python train.py --vocab_size=32000 --positions="rope" --rope_base=10000.0 --beta1=0.9 --lr_head=0.0068 --seq_len=384
Each number is 128 + 24 x the weight over its row's rms, rounded and kept within 0 to 255. Layers, rows and columns count from 0. The size above them is the row's rms in percent of the matrix's.

# layer 14 attention output, 96x96, rms 0.141, rows 0-32, columns 0-95
size [ 91 111 100  97 113 101 105  84  88 113  80 110  90 103  97  96 114  84 106  88 108 107  66 129 116 108 103 113 104 122  87 113 109]
[[141 121 123 142 165 141 108 161 128 143 133 111  84 151  75  93 116 108 131 126 150 159  92  98 127 107 148 138 143 147 104 104 141 158 165 133 106 102 125 119 122 139 194 141 123 136 136 142  69  83 121 148  98 110 156 110 116 164 140 134 154 145 111 124 140 121 191 157 136 140 104  93 125 135 152 117 111 138 152 126  91 122 107 133 124 147 114  91 104 131 136 124 143  62 128 121]
 [ 86 131  72 123 112 137 136 128  70 132 111 100 112 115 104  87 100 137 121 111 167 147 118 153 142  76 145 179 150 140 117 141 148 118 125 123 174 153 147 123 153 136 128 116  87 130 121 101 118 108 114 135 147 117 141 147 154 147 117 209 131 111 159 117 139 141 138 140  90 114 138 150  90 125 108 116 135 143 145 107 101 116 128 124 135 171 154 153 148  79 109 138 111 113 149 146]
 [152 106 122 139 149 105 146 137 147 116 151 153 124 156 128 141 119 125 155 140 139 135 106  95 131 149 106 125 152  77 121 113  94 146 151 128 117 125 114  87  97 154 131  96 168 178 116 145 132 135 134 118 131 108 154  79  79 110  97  80 153  86  81 141 171 120 119  98 139 101 166 134 149 115 117 123 112 109 112 147 153 162 146 117 100 116 128 159 131 148 163 140 163 155 117  82]
 [101 142 109 153 148 118 117 113 106 154 100 139 103  85 105 159 145 118 100 153 151 124 121 136 163 135 148 133 104 128 152 138 144 107 161 176 159 136 153 151 123 134  89 145  98 142 128 114 140 100 111 141 132 130 128 159 177 138 116 159 144 119 180  75  83 151 113 190 164 107 123 150  86 129 123 129 119 163 123 114 109 124 165 143 162 131 106  88 115  86 124 124 131 133 124 148]
 [ 83 131 138 167 102 107  93 163 172 167 108 107 125 151 179 105 120 138 135  63  92 134 172 185  93 131 125 164 124 153 115  93 133 151 151 120 178 146 117 109 129 103 106 125 109 110 151 125 131 140  89 158 126  98 107 141 121 139 163 135 129 125 149 141 123 100 170 145 116 119  96 124 150 151 136 123 115 133 176  93 119 132 119 121 115 149 144 149 113 111 113 130 117 110 126 130]
 [141 139 141 146 128 137 123 120 129 103 151 139 140 138 140 122 120 150 156 156 105 144  94 107 129 149 106 108 141 109 137 158 149 118 135 109 148 156 116  94 170 110 194 154 105 132 150 143  87 120  89 133 125 108 148 127  89 188 153 177 152 133 123  63 133 110 100 127 136 132 128 101 120 105 142 150 158 123 138 113  86 120 165 119 142 132 100  96 174 131 109 151  79 131  94 127]
 [127 118 110 127 130 173 116 125 104 101 130 102 103 117  97 120 141 134 109 136 167 143 122  83 149 112 134 125 106 130  93 139 129 109 135  94 115 106 156 129 126 138 170 102 129 116 109 129 146 121 146  83  99 129 105 138 131 114 139 113 135  86 101 136 130 125 102 109 145 147 135 135 109 112 144 134 124 102  70 100 155 156 191 107 132 142  84  80 127 137 172 104 150 185  83  81]
 [159 149 107 113 136 158 148 110 113 128 156  87 109 125  92 123 110 112 138 122 133 129  87 125 122 116 153 143 165 116 119 132 104 163 105 142 113  87 150 143 134 130 150 151 135 136 101  93 116 124 113  96 165 183 130  97 143 143 126 123 116  93 129 177 157 114 168 133 160 113 142  98 127 145 148 137 126 120 101  76 100 109 106 115 124 101 124  89 108 160 142 118 202 147 129  83]
 [124 129 110 116  93 129 119 167 111 125 109 122 119 128 118 129 126 133 124 113 126  93 163 127  98 110 136 143 138 180 108 103  84 116 115 112 108 132 110 154 136 137 145 135 129 131 131 125 161 149 167 120 109 135  83 143 103  86 169 124 118 136 112 125 155 132  93  44 122 115 141 144 163 137 145 140 112  98 103  88 132 162 117 135 122 152 149 116 154 137 159 172 205 148 101 111]
 [153 111 126 113 131  94 166  91 138 114 140 130 135 126 116 165 129 131 109 142 127 130 115 137 116 119 126 107 160 118 153 150 126 125 122 137 159 118 106 125 137 147 135 102  82 112 120 110 104 123 130 128 149 104 140 151 154 162 120 176 149 149 150 102 151  95 145  80 165  92 159  66  97 164 131 153 142  84  90 124 151 152 151  98 105 110  95  85  73 162 151 118 111 120 119 153]
 [104 154 106 129 145 154  77 154 155 159 120 121 103 178 131 115 104 128 128 101 138 120 149 138 101 132 150 177 146 149  99 145 126 147 158 140 124 112 170 159 105 179 128  89 116 148 139 123  84  87 114 142 138 122 111 108 142  59 132 106 141 141 112 163 106 146 147 119 114 155 116 134 160 146 127 120 132 124 148 116 116 169 114 122  78 133 164 164 129 138 141 142 168 154 105 116]
 [140 126 114 131 142 127 135 127 113 146 123 113  96 128 113 139 139 109 102 145 137 175 112 144 167 113 136 107  69 106 149 139 128 103 123 126 149 139 134 114 143 141 134 146 117 107 137  97 134 155 145 134 123 145 164 156 163 138 102 149 114 140 177 105 110 146 142 169  99 139 155 150 114 108  98  85  96 142 123  91  93 122 112 161 193 141 137 168 127  74  84 133 115 103 169 168]
 [132 145 100 138 133 144 118 138 109 137 125 105 114 147 123 120  76 144 166 131 114 103  88 129  95  83 115 133 122 137 104 130 118 140 125 134 118 102 144 128 106 124 149 118 153 134 131 128  69  83 128 127 131  97 132 123  94 110  99 116 167 159 109 104 132 173  84 155 151 117 103  96 127 126 142  76 129 116 117 104  65 142 182 136 131 162 100 137 143  83 124  82 107 107 122 136]
 [146 109 140 128 150 147 108 101 164 128 126 112  90  98 110 101 116 136 128 162 145 163 107  88 106 107 174  89 122 139 115 149 201 103 136 142 148 149 107 123 179 124 148 101  92  81 129 161 139 116 123 130  96  83 179 132 171 152 145 135 132 146 147 101 141 108 147 103  93 122 119 129 124 117  92 115 135 126 107 142 163 141 146 125 116 150 120 112 122 108 144  86 120 144 101 118]
 [113 213 143  72 107 141 174 112 131 130  96 124 133 129 125 142 123 149 157 148 130 109 134 132  91 137 145 163 133  84  95 144 129 134 111 114 119 143 135 144 162 101 136  93 106 105 120 143 149 133  84 118 137 169  93 106 106 118 180 128  90 126 123 172 139 172 130 112 121 122 115  94 144 135 138 123 119  95 142 144 129 141 161 124  91 118 130 147  98 146 146 159 162  99 132 130]
 [154 138 148 124 151 147 165  87 107 108 153 150 131 122 126 149 127 123 115 177 117 100 120 117 120 155 121 125 139  97 149 157 129 145 119 135 104 114 133 127 104 111 149 112 137 142 105 105 116 107 126 128 153 127 116  68 108 120  89 134 152 115 125 141 173 153 149 136  95  95 172 167  80  90 119 146 137 164 160 156 121  82 113 172 137 141 147 149 149 107  75 122 129 119 183 104]
 [115 162  78 128 131 179 111 150 114 133 101  90  89 153  72 130 123 112 104 136 175 142 126 145 155  91 127 144 118 114 107 132 137 123 133 120 144 127 115 118 114 169 145 126 143 142 104 126 139 109 117  98 104  86 147 114 126 160 128 116 126 112 102 122 106 138  94 158 161 138 130  71 112 150 144 111 122  95 120  96  81 127 187 103 140 127 122 109 132  80 112 165  92 119 115 139]
 [ 87 125 107 134 114 147 130 121 126 116 137 147 145 113 136 147 124 136 132 113 116 136 132 149 141 153 127 135 133 105 114 131 153  51 123 145 172 157 133 126 163 142 103 125  65 116 119 108 141 116  97 132 147 119 149 147 157 137 120 189 116 144 149 106  78 132  92 102 130  87 143 100 175 169 135 128  93 129 109 135 134 168 148 118 120 167 104 122  88 149 159 129 157 132  83 152]
 [129 151  94 108  92 139 149 132 106  87 124  95 136 124 117 154 107 112 162 135 132 133 113 139 119  90 145 135 153 166 109 127  75 161 107 136 116 113 138 173 106  96  93 142 181 171 142 100 137 175 133 116 126 182  72 118  98 100 123  92 123 118 120 190 134 151 135 124 130 176 148 117 153 100 168 133 120 111 132 141 127 122 133 141 112 111 120 141 136 145 138 107 119 144 129 112]
 [ 71  92 117 146 132 130  96 144 170 179 118 108 121 135 125  90 133 128 125  86 127 125 129 149 150 158 142 123  71 148 119 101 155 116 139 131 109  93 166 144 114 133 106 121 128 131 142 147 127 124 119 126 118 147 160 108 120 119 120 114 144  88 125 155  90 105 112 144 109 151  91 202 150  95 109 126 117 177 156 143 152 154 131 116 129 157 128 178 150 129 117 125  96 126 158 107]
 [ 66  98 123 147 123 109 108 188 162 136 117 120 146 173 134  60 116 156 135  72 135 125 151 163 118 141  95 147 167 120 125 122 128 154 118 132 175 152 113 153  86  79 139 128 150 148 108 101 134 141 124 102 132 107 137 118 147 136 139 112 126 153 102 125 108 133 125 107 174 130 126 102 128 149 110 132 144 137 139  68  98 144 136 103 108 147 134 118 134 162 148 137 135 118 118 153]
 [141 144  87 142 156 145 123 124  95 128 121  77  63 114  89 103  93 111 143 140 172 139 101 105 113 101 168 149 150 142  97 118 112 138 118 136 116 106 163 177  89 120  96 126 138 166 104 113 141 141 147 131 155 141 101 107 116 112  93 108 138 108 100 163 127 133 138 181 153 115  99 121 116 128 138 115 100 134 136 121  85 104 124 147 143 108 134 124 112 134 104 151 135 157 161  88]
 [119 167 140  89 144 121 150 109 114 128 109 169 140 107 146 122 115 141 116 136 117 153 132 111 143 125 134 146 114 115 109 129 203 123 153 120 147 109 149 126 131 151 109 115  79 115 142 105 106 104 161 166 120 144 148 165 109 139 151 153 154 133 141 158 143 123 131 112  59 158 116 125 116  89 147 156 151  91 134 196 181 105 131 102 138 115 148 125 141 152 132  99 129 148 126  91]
 [ 78 164  51 136 146 164 133 117 102 117 115  78  83 110  80 109  99 141 131 137 180 153  94 109 141  86 159 150 148 140  80 138 129 147 103 120 152 137 141 134 145 119 135 126 131 133 108 105 128 138 144 122 114 169 123 131 163 132 124 112 132 123 129 141 110 173  90 152 106 165 105 148 107  90 109 108 123 120 122 135 105 129 140 136 156 150 151 157 147  93 123 120 124 139 144 107]
 [100  79  98 147 106 146 104 138 126 113 150  95 120 141 101 108 106 119 151  94 156  94  88 145 126 134 116 142 151 138  83 103 148 100 133 156 136 150 129 104 130 147 121 134 108 135  90 137  99  96 145 108 153 109 142 106 135 150 124 157 150 129 109  87 128  96 128 173 110 123 139 126  63 107 134 138 163 117 111 149 128  95 175  80 131  88 113 144 129 111 122 130 121 162 119  73]
 [146 128 123 125 128 147 137 127 134 139 125 112 108 128 104 136 152 128 114 137 149 144 122 113 143 121 144 137  90 103 126 147 161  87 167 121 138  97 117 110 128 130 156 117  94  78 130 169 128  98 125 154 140  49 122 169 128 126 164 129 124 133 148  83 127 160 154 133 114 136 122 140 122 152 113 109  95 150 120 110 151 164 139 169 167 120 145 122  77  86 102 139 121  94 186 174]
 [ 98 153 165 126 125 113 132 164 128 124 158 181 181 151 154 117 160 146 135 114 113 106 135 129 119 161 109 147 143 113 144 143 159 108 136 134 153 153 111  99 157 111 149 115  93  95  94 156 134  73 102 134 136  89 167 169 160 163 126 153 158 136 146  76  87 129 149 148 102 129 141 130 111 125 130 157 123 128 147 137 146 157 125 134 172 152 152  94 131 130 109 140  91 123 148 126]
 [143 123 185 111 123  94 125 146 141 105 110 154 146 116 155 139 181 133 116 128  88 125 150 143 129 171 140  91 137 129 184 117 102 128 131  91  84  70 171 133 117 115 124 125 136 129 151  80 108  86 124 155 135 191  89 129 155 126 116 133 144 126 125 168 138 109 117 124 125 140 136 129 123  80 136 135 157 125 125 148 157 112 137 135 130 120 121 106 170 147 131 116 149 145 119  82]
 [108 130  74 187 145 152  84 136 115 115 125 112 118 130 110 120 115 124 156 104 158 134 102 143 174 119 139 125 136 121  99  96 157  91 133 171 135 139 126 119 130 108 148 141 136 102 133 146 124 105 108  85  95  89 127 164 154 140 157 134 109  85 130  74 118 109  81 140 110  99 135 132 113  88  99 120 159 149 108 162 123 103 171 111 163 128 111 112 139 119  96 127 114 139 103 110]
 [138 145 148 123 154 114 135 149 136 132 119 129 102 133 117 130 151 140 142 150 147 121 144 101 122 131 128 106  94 134 134 119 124 124 146 110 145 126 125 116 120 183 112 165 117 133 124 142 188 123  75 132 102 111 121 147 126 155 166 147 102 146 138  96 125 133 126 131 175  76 165 106 156 187 141 101  60 106  90 107 136 120 160 104 121 131 113  79 103 144 169 125 105 157  96 152]
 [143  94 124 139 133 106 115  96 102 129 110 131 122 104 145 144 131 109 111 141 127 129 103 109 145 129 160 125 109 115 133 104 141 128 127 125 103 149 128 155 147 109 178 137 124 110 142 119  93 122 117 116 122 141 139 134 149 151 156 147 146 163 122 129 123 149 129 130 184 149 141  95 158 178 170 166 156 124  82  53 122 116 136  82  98 142 106  80 127 182 168 122 117 150 119  83]
 [159 149 141 132 134 130 132 126 128 140 102 109 121 139 113 147 144 123 142 143 118 138 127 145 132 111 123 110 110  96 139 118 101  87 131 132 103 138  95 129 124 177 111 107 128  94  97 125 193 152 126 114 150 109 155 124 125 115 124 117  81 145 135 113  93 134 119 163 170  78 143 122 183 187 125  97  71 117 106 123 167 147 173 117 101 156 122 113  96 144 153 107 128 133 143 176]
 [131  94 154 135 101  79  99 126 113 155  96 128 142 122 143 156 126 125 104 126 101  82 165 143 108 122 109 102 128 156 143  80 144 122 166 149 115 139 111 121 109 157 108  95 109 102 120 120 144 160 141 153 118 106 209  83 136 154  76 123 129 122 149 129 122 106 133 124  92 132 125 132 130 129 122 147 160 122 168 161 167 145  92 143 122  99 143 154 178 142 122 136 122 123 136 110]]